config.toml
vocab_size = 39422
norm = "rmsnorm"
weight_decay = 0.49
Each number is 128 + 24 x the weight over its row's rms, rounded and kept within 0 to 255. Layers, rows and columns count from 0. Numbers have three digits each. The size before them is the row's rms in percent of the matrix's.

# q: layer 2 attention query, 512x512, rms 0.015, rows 452-476, columns 384-511
# k: layer 2 attention key, 512x512, rms 0.015, rows 452-475, columns 384-511
q452 074:139136086152135120154111148129135109123134157167149178096122165110079119169129082173118127113089161120106153114114107147106125117099123132116105126146163089099103142154149090052122132099126133121144151110110142109105133161102152132105116124147127130116134116135126131110109125111122117146115143134189147096108137110130156120127100138146123117150141146127119071111155133138106131152184
k452 084:142137170075133151088125101119130121114113109107128104129113138119132144104138119151138066102139114134131086111098137155138145126151105114114114125124158162155090126154141140148156122127166092146081149154135114170144103119136119115190099148141157116097144142108117119119128121111134112128113121145131088163134153137139161087132141135122140118078149137174134145148148100132139089085102
q453 084:133123114068137121121203127092114090137119170140136126118144124155095148164114090139128124127087145125130156099060114159135103122109112103155127112131163067111151125118140162133119111096131125099118169136142125137098110114131113143101081092156096138144146145128142140119169089100145082142113172165122117117135109089139113098120134090150135123106110119102130116149127108138118139084141
k453 086:169176121140110148129133133082160100160147117157102140136110112112128069118154158138103069110148114164157109120074095154128130129133097103122136147153134129167098138120182120116127145137162142134120134160167150143169119154134150092177121119104100165130133125106134152138119129135162148088099139147147150163094151094125143123122102150130118110081139134149103170141125119159104091131088
q454 086:165101103096100146091042167160125136137142127135164109110129098110130097114138124088117150143147132169080185116178121143129151099112093146114125156136127152137106146128126110118114159103139138112074130102142123115134161144118124108167116126095132109156178144126123100148123163120133118092108083114144116097121096068124128140149131151123100119126129114148102134138121144141137081174144
k454 093:073094135153140126085145142167133138138126127100148138184151159146085151148136144161135129113122097100106163138166134129118097128113235118143104103114115148096165128144075182173122048167113114151210104172151132108137128121111096157127109154093098104137129153131118124133158101125102133145167130132133085140144109160120150138102117120111148139154095161124155119122127147107120137114140
q455 073:137120102115105144174181135141134122117096146123145070162122134145122120172115103146153139120125144139153105094099101128174096110123114124105153143175143127165100149131118141149114114132114150096132123121138104092103142134118114098146067134139120135136121142133159124112174144094164136096121139175095084114118129113137154135103113100145109141137139170110153163166151145143131124058122
k455 081:119176108167101134123106171091141110180152097136121119078142140127138107121116129142134129158157131142137157125089136111132122133121163130150128141121125087116155123113142156134106096151144154127129093116169153167105089118112082149183120128119103165148149154116152159136161169104137136124156129132187167115109131109144122089106117168123119090100160133109129127109150109123187136161105
q456 090:135148118169096126121158119155185087128095081100134110123123110182148113134093132121134075111123117126162096103129110174115124127121104131148152166126132065147147115092094114122135129135113106134110120120120107090078116105155111129128085138160144112079121123101078151128133139134145079156102145123167163161105101120146146115154134103181104126111140152089158129150125126132090092112099
k456 089:090140101097140169155081115098112124143124143136124126107094139099095134120109139157113134116105149115118111160125154097108120113173125076167148135133141131098135125158156135145168154160139100139134114119145085196131096105098131158072113128142125154133130134152154122126080104108078101120124109112123123156125145091095134105104134165108161101149148120122140146130137106155142128125125
q457 079:136158144109113112159165124130103116111101118157080109119089100124096148174124081131124106110121148138130149084052109142140097123134135069121131141183156124121109106138150127142115136104113117093180145115121113105078129132096127133140101102155126159131101112133152147071139135082142097158114161181154142143118118129114149100085114089091128125135141133114164140140147134131112147082131
k457 086:166107114102101129119105102072140121164127113112116113132110128118118094163128145138145090113145159160158083108072129125146119133154085105135137141102140106136077134109149129078176153125166134117062129145146127121145097147114154128140126129155116134151175107067172147125146152089147163146136139116140138131120129108136103085130119115172168121101122154139151119162163106152144087123109
q458 087:081137126131148105170163099125163153155116125148133098108127137159152124133127115168150073144101136112159114126142120163139176140144143145160154118139168125111140144098141094112077087121117166127128158095105114154101133151132117117113143139178122105094116120118049139143097104152147060124137140091119139109150128147118117139160128153131108192121113094142131129143124135104086121100102
k458 089:128096149109120190083117139102079099076127131128130126148145132086136137118151137141147100157077102112101106158108123124148134137134153110103120118143111103112161117155133110162165142090121091164125130130099127110133170106130131149148117148097143130102128130124148134160108091172102111122130156108096123161105162104134158145099127135142145084117116067142089152158118135163127083126137
q459 090:175181107121141112144097098172116160109121153109136132133125118100137083086140130085087099142121121108104126125140169145095145113109100167118123122110131110157150169139124158086135123152110146095129113119136153134130112143178123100150203146097162112124103116145102100181137125165146157111143135087121107114151124136155115133109112139146126121142128117145125111126099166162124128165144
k459 082:135182117136093111121127143137149144134105114121102099132122138125143118114130137136143159117161134148114141122159111141132150146093145112125125132147119163136114118110167145125083118101137133130159102144148129135136146144103118152125126110094102099139171163136162138112158131137112128101159115167125145076140139172122142105147155158112158098171155147121135088135137163074094112164138
q460 080:101128139144104164152112142125120132132125115106143106165129101169145153122115161143134169122107151126133139097120126128124084096124097137105170150097063073136120127081131130180129167118091112129137092110145123096100138081101139112111103143138103144131114133100133117111150126088142104124123148144125141143170113133130115153152162111168109135117179157158141103091097136127130139127121
k460 092:166104139123130123158145131112183095133150144130093123089118105136116126148121104113149104110143161159148098160039176105125111129126078090112139126122110130173121129133167136123151126127142142103106163120109128162101141156147123106109148096171134127150110114114122114135123165122135173077160153150163169148132114105135110091087122102162128089108142123127141147145112118120150106109129
q461 088:141114117112144103120131103110129104129145131171107128148079091134146127139142122160153126132110103139156105102139156110147131134151149184112114129131169147111168127166148126097126124135151108078123099103121100129096135132131133064133165166102160108115146082086109158114118162120154101143071154151071118110115113130131088111139147136113143102113141097111108116096114138120102113103176
k461 101:105113131148136142121145094174141159080153112141144110151182160105111121136102096128111121152125156097101154147162109143134150131089144182149131113091120145123124132105104114128102106140136163161117108120132106137158156132094105119180123107092105135109123132185104086179133105095126127108147129114104084134129128150151143172104159123134077132106078143154129164161132137129119153144105
q462 082:130140102118105101133135135118118098107076137106136100166107130152132150111145106176165159133103157106114133095085116115141132164145100086128114150118108094136058080125135126114098162079129147082179136139123128110106120129127135135142088113084115121180104108132167138089142147082160107140125123189160133126133130116094108098136125090138117129108162170128150098158139119099110120108117
k462 084:143074114085127126098115135079151077164093124119096158108122106131118127143134130158105078118142163183168106158050128151142152124108104128170188118119153120127099152101179130126101115115130140152103123110107097144144116137185191114125148104147156158125151127086129112137115135130156140143098129137124136113111097103150108051171121125140130112091127128148116114121159098148140133147127
q463 097:096124142143122125110134157067107113136119164112101129144133104130124150143109121151120091152124156160157070122121134141089111113144116110167158132115154094122125137134147111112149094102147134096094126127152151105101128141137174151103146098183058118095110133103130168106143144122124111129091153133158142152096109122128129068134095128116128096106164106117150164118136094160142145132071
k463 088:126123118073141137107096131129079093107137139120125126122139129151111168140165150110119115145112147098105110127125111092130127137169122125130124156140152185124105127121123112123128116082143104147119148153100113095136146098112130105094119124162153124118174103130128151144098147126131111123126127126132162055161156111126100115165145150134149131088143139166131139162107132097119102109143
q464 071:133103110100147166114125086096121101177122092117148113123153120124107142112135122155114102156145151116193128124120120131157116109118113135156136105092180112118130133087095110097157101119138088164119122108129108167144103085120137157117128126107138106095150141122122111144118116103109118114134163102148089102123102095136117125118091166099131109158117124100091094121112187143132167136125
k464 104:127121130120146121106115141178141149140107143099170107124118160142138121090130151102140181143123079086100140151173126129096140130140145140112140111159143161123151107164122101153137137174156085128179132157166141106128148118125112113047137123108169099114153139175124106139113104155093102127114107100094139145104146180140144185150128126114133170160125094147102157101102128137111124131115
q465 105:131104167158119166202148120087085121121120129150143144096104131133144109129141138127112146162092128074157063110143084103146090084144129098122148105149097129100099136095100188163120143133121095170126164145099127116140148148111140143132106124180129116092113132088130125070147139124121076134117112149135104160174126108094162136106106111117120111137108164095106155113118099128145119125131
k465 098:112131117102175165119117168121126121158124122101116125063128140101126172151149163123150121073100153130128091126110129133135116134150136169117143129096186149165152127129112145133096155096127164068121107131149147128127110104117126131132163142130147146130127082125113138192093107151139119113121115135135119113156116122156132122106127128155131132139121122110080076104111119088149133160110
q466 102:123140118123154126098121137143098184108157100149147172122135128125109120121122146078115165119124089141094098113241163133144162172133148160149139108109118123109130158139126132111136174148102127185112114154125098131106174125143146107126191137124158106151129140162116134141144143148129141105134119109110123110110117155179125177125143148111147141132096109164103134114134128141120071131145
k466 087:100149138150118144157138123131142125113126164122115139142118108097134113115108122166149146150121123110112146105073123112099120122103133121087107141147076115133170135166132108107128082135169124154162153120145125140105135134110093136171103147131085134140133105117152108111140146113114129098112088113066129185086145162115111121137139139106149146141172079158121166102111133121072108196111
q467 106:119145101100115108143120153143033120111156134054112147107116119133131142124165149105102167100121156093096137164164167099095121186120156129137142140139119148126134128162135141106132122143124137117146115108149171112143108095122143145129139130080123142153115102110138152091188115168094185105115123110099119126123149123135093177130151138118142135144129103112130110144120119136076111167145
k467 106:150143124109089123131156134155117136141063133134146133109091118159145156118127125126106125146122113155160096060137105144124137132153094084116090097157142138112134151089128127115152146118122121123109126118100140161141140169131160096133103097169122120094110145098081122130122153068123110114099138168185158112131133139135131115128127154151148113093120117107142123121115065130167099138109
q468 093:107131119116097148122145084083143128152125117140098109125129122144158130149084154127118125122161167111166112163114083106108123076176167083154120124111088135114096109116109128132132121146121127111116119132123122109119106116126105096109177133143095128077112108069119144137116159146148090127059156178108052112132145163137097124117132150120145094115121137092118123084130131136087093142123
k468 136:094134121145144135145139110195149146137107138099153109106124177148147148140147111087160120161111099108117141151183137148094130129120142167145129113134115130160151127142102094136137123185130115137149124116125134146092134146136108102074169107120180074119136148180088118153120131135095138138145079097096151102128141150125129152148133120129135149135117096145091132138101146115132200133120
q469 107:128120120143143117126123118147106093106144117116084177100141128125160110113154127083077142111136153120136136121128143094125119140107158139105120118141161073156135149131190151106135178172107112105137130142114148127126152140164125116130146154141156118167126153097091112105126120136153185141102095111117154115140095145161139150143111143168158146126127124129126121143157118171149120136117
k469 121:160167148151141138119140112200125115120105159101121127102100146166143139132111144092128175099117150102120119144146122104130152149122160146151150146093152115100145068113126141135143084109129142114144151124107118129118097181114101170112138081106086126111135155117130096132110098092149113123160114149128109127122162118111143148132125116094122127169147102121095083091167151093103115137121
q470 111:125196126140164098089131135200125149100118078142148154127100156119097115096123148141152154113092137084090138144150141109108137112133141152085150138118119127095127099179166143157128150080118122160140126131102100137132139135160065139143124116089163087109130142126120134121121122169141155127158096133107163178130153160160122134158123093103115144115164099116159115123137130115126112143146
k470 122:099137091151147165109141128111125113137130157128136174097164119060138134102094132130130154114112111181157116097124148121104104096050133096157128145150101137125171134165149154118112068157151139150149156176126130146127125146115104111103143108115095083149131143139109110099150119111137153112151091101122135126107130151106147133107143142151163129122153108129096179124128143091093143173093
q471 111:130136131066133145081121168094152138136139104145110090109121121135098090139117142172098062178105115108148068111104125181122164104166121135140083130125132133125179157093121138091133094120138120142159104135111107168157088145163142118139155113158137141102138143144091112160150152124140089087121144128128143087119093113113143056115110128103156178125119147132126151131162111159156101122135
k471 118:111123112130128146108142124159157136147124113102142133098151144097150145132178139120146139167093103106130181154174103151105154120108141128160134107124116144114146127154141127163147096133117112130145075142138144133116115120118098103080151158162130091142122105157132121140141102141133092140118093115115142124109106152129141146162135090149166147130123121124085138141157121137117152168130
q472 100:155135166174134149144107123125119123132139123168166076074141111099176169155106125097148137154104149099174148164110071111130112140138119127109099126139096154111131151095100121096134109145121134148136108150095110135124137115093109110099160144116129106114129114137129109151107116133132079114121146201144047141106141136074207120083138129084111091148108144117096131094127140157125137126139
k472 119:118135113098112133106122147100147130125153127154102122141100097109118086148135118154133110118101093155157103145119119148147179138136106160081111121104173116108125117139104108105114137113133103096110103132135141133145129117135160138207124140128124171152113090134104146134122137145133079135114116144143154157152120111148163076122131143097107137097156168162141158138168108112176118133084
q473 130:118156133131130112121078172166090126120135111138138091090129164129170174115156111143151176132171140097107103131157128094131127166141171130132102160121130153068138092088153152157131099160139130104139096111142120102118129116066110123140126131128109118180091137155127139115121108183153113150105115208146100167135151116105128120142149113123113111127108116129137094108158123142151110134136
k473 126:120140109133161149120139138137088142091115163124165153088137130096137147138094098094134177108127147121105101157172093104110155173133102117121157148129163083108123109108120146149131142143115159094101139122131118148123077175111140122165130140107127137100129124134153139115117166117142119127155163144111129129103146123096071180125135102141140076080139128129124083105142148114145129145141
q474 119:109165110109122125120165142145112125077112083159152119130131086190070115113138103109117125115098103146100062149208121090138134164148184140120116088092124091103087129175114123128108134146118131167109129119143132117132152114140118137125099110156118151102147142118127126126100150153110098096116164115098091152131119142172112114148126124097120116091100107134162211125125108121111118170103
k474 118:118114163185157126147148149158102153159124142123147160113146112136139148092086104124133121132153151156156110077165124154115114118118096096191137114160117153101173159157147134108113085218144149134123158161163152161100124154114106095108161110104134122128116136121088108123162101158145157130157078114121115113107158128125116172136136131166185140106137114137134128160095137139161135167121
q475 113:145150122097130111093104139106108157119131129103117172113080146099136112118102149105130138127137171118154117146167146144111144152087092121094156115120171151161182151096097102112126129146110136090117122118126122133129118138163102166115157139069135118137109154173144143140115119098141197070120052101130148094126136089127097155093115145164141184142117152166144106101108105135131112143105
k475 113:153101127132101132124142138136156121116100155130065131141090141114111105106162144113150093133105102130145078154117119116137134139132128096104095124124156176144186136129157101114120099111166140126150099119131155093110116142133139133104101097138132096114114150152131108124172135155116104098116128161112169134116145129169143109106146124088128110122181119141136095093158124134100062164109
q476 111:127090109108093118122176116086158151124111153140149147114148114125083116122142127123138106137101186137130135141093168148147112170098101095083152166099103130114116112139135104104142191060157161177155157126103119104131158103102129122134127120112122132121187173128137133140147103151087109143161152137157153142123111083184164109140137109134127079128179128153140168099143126147081116192152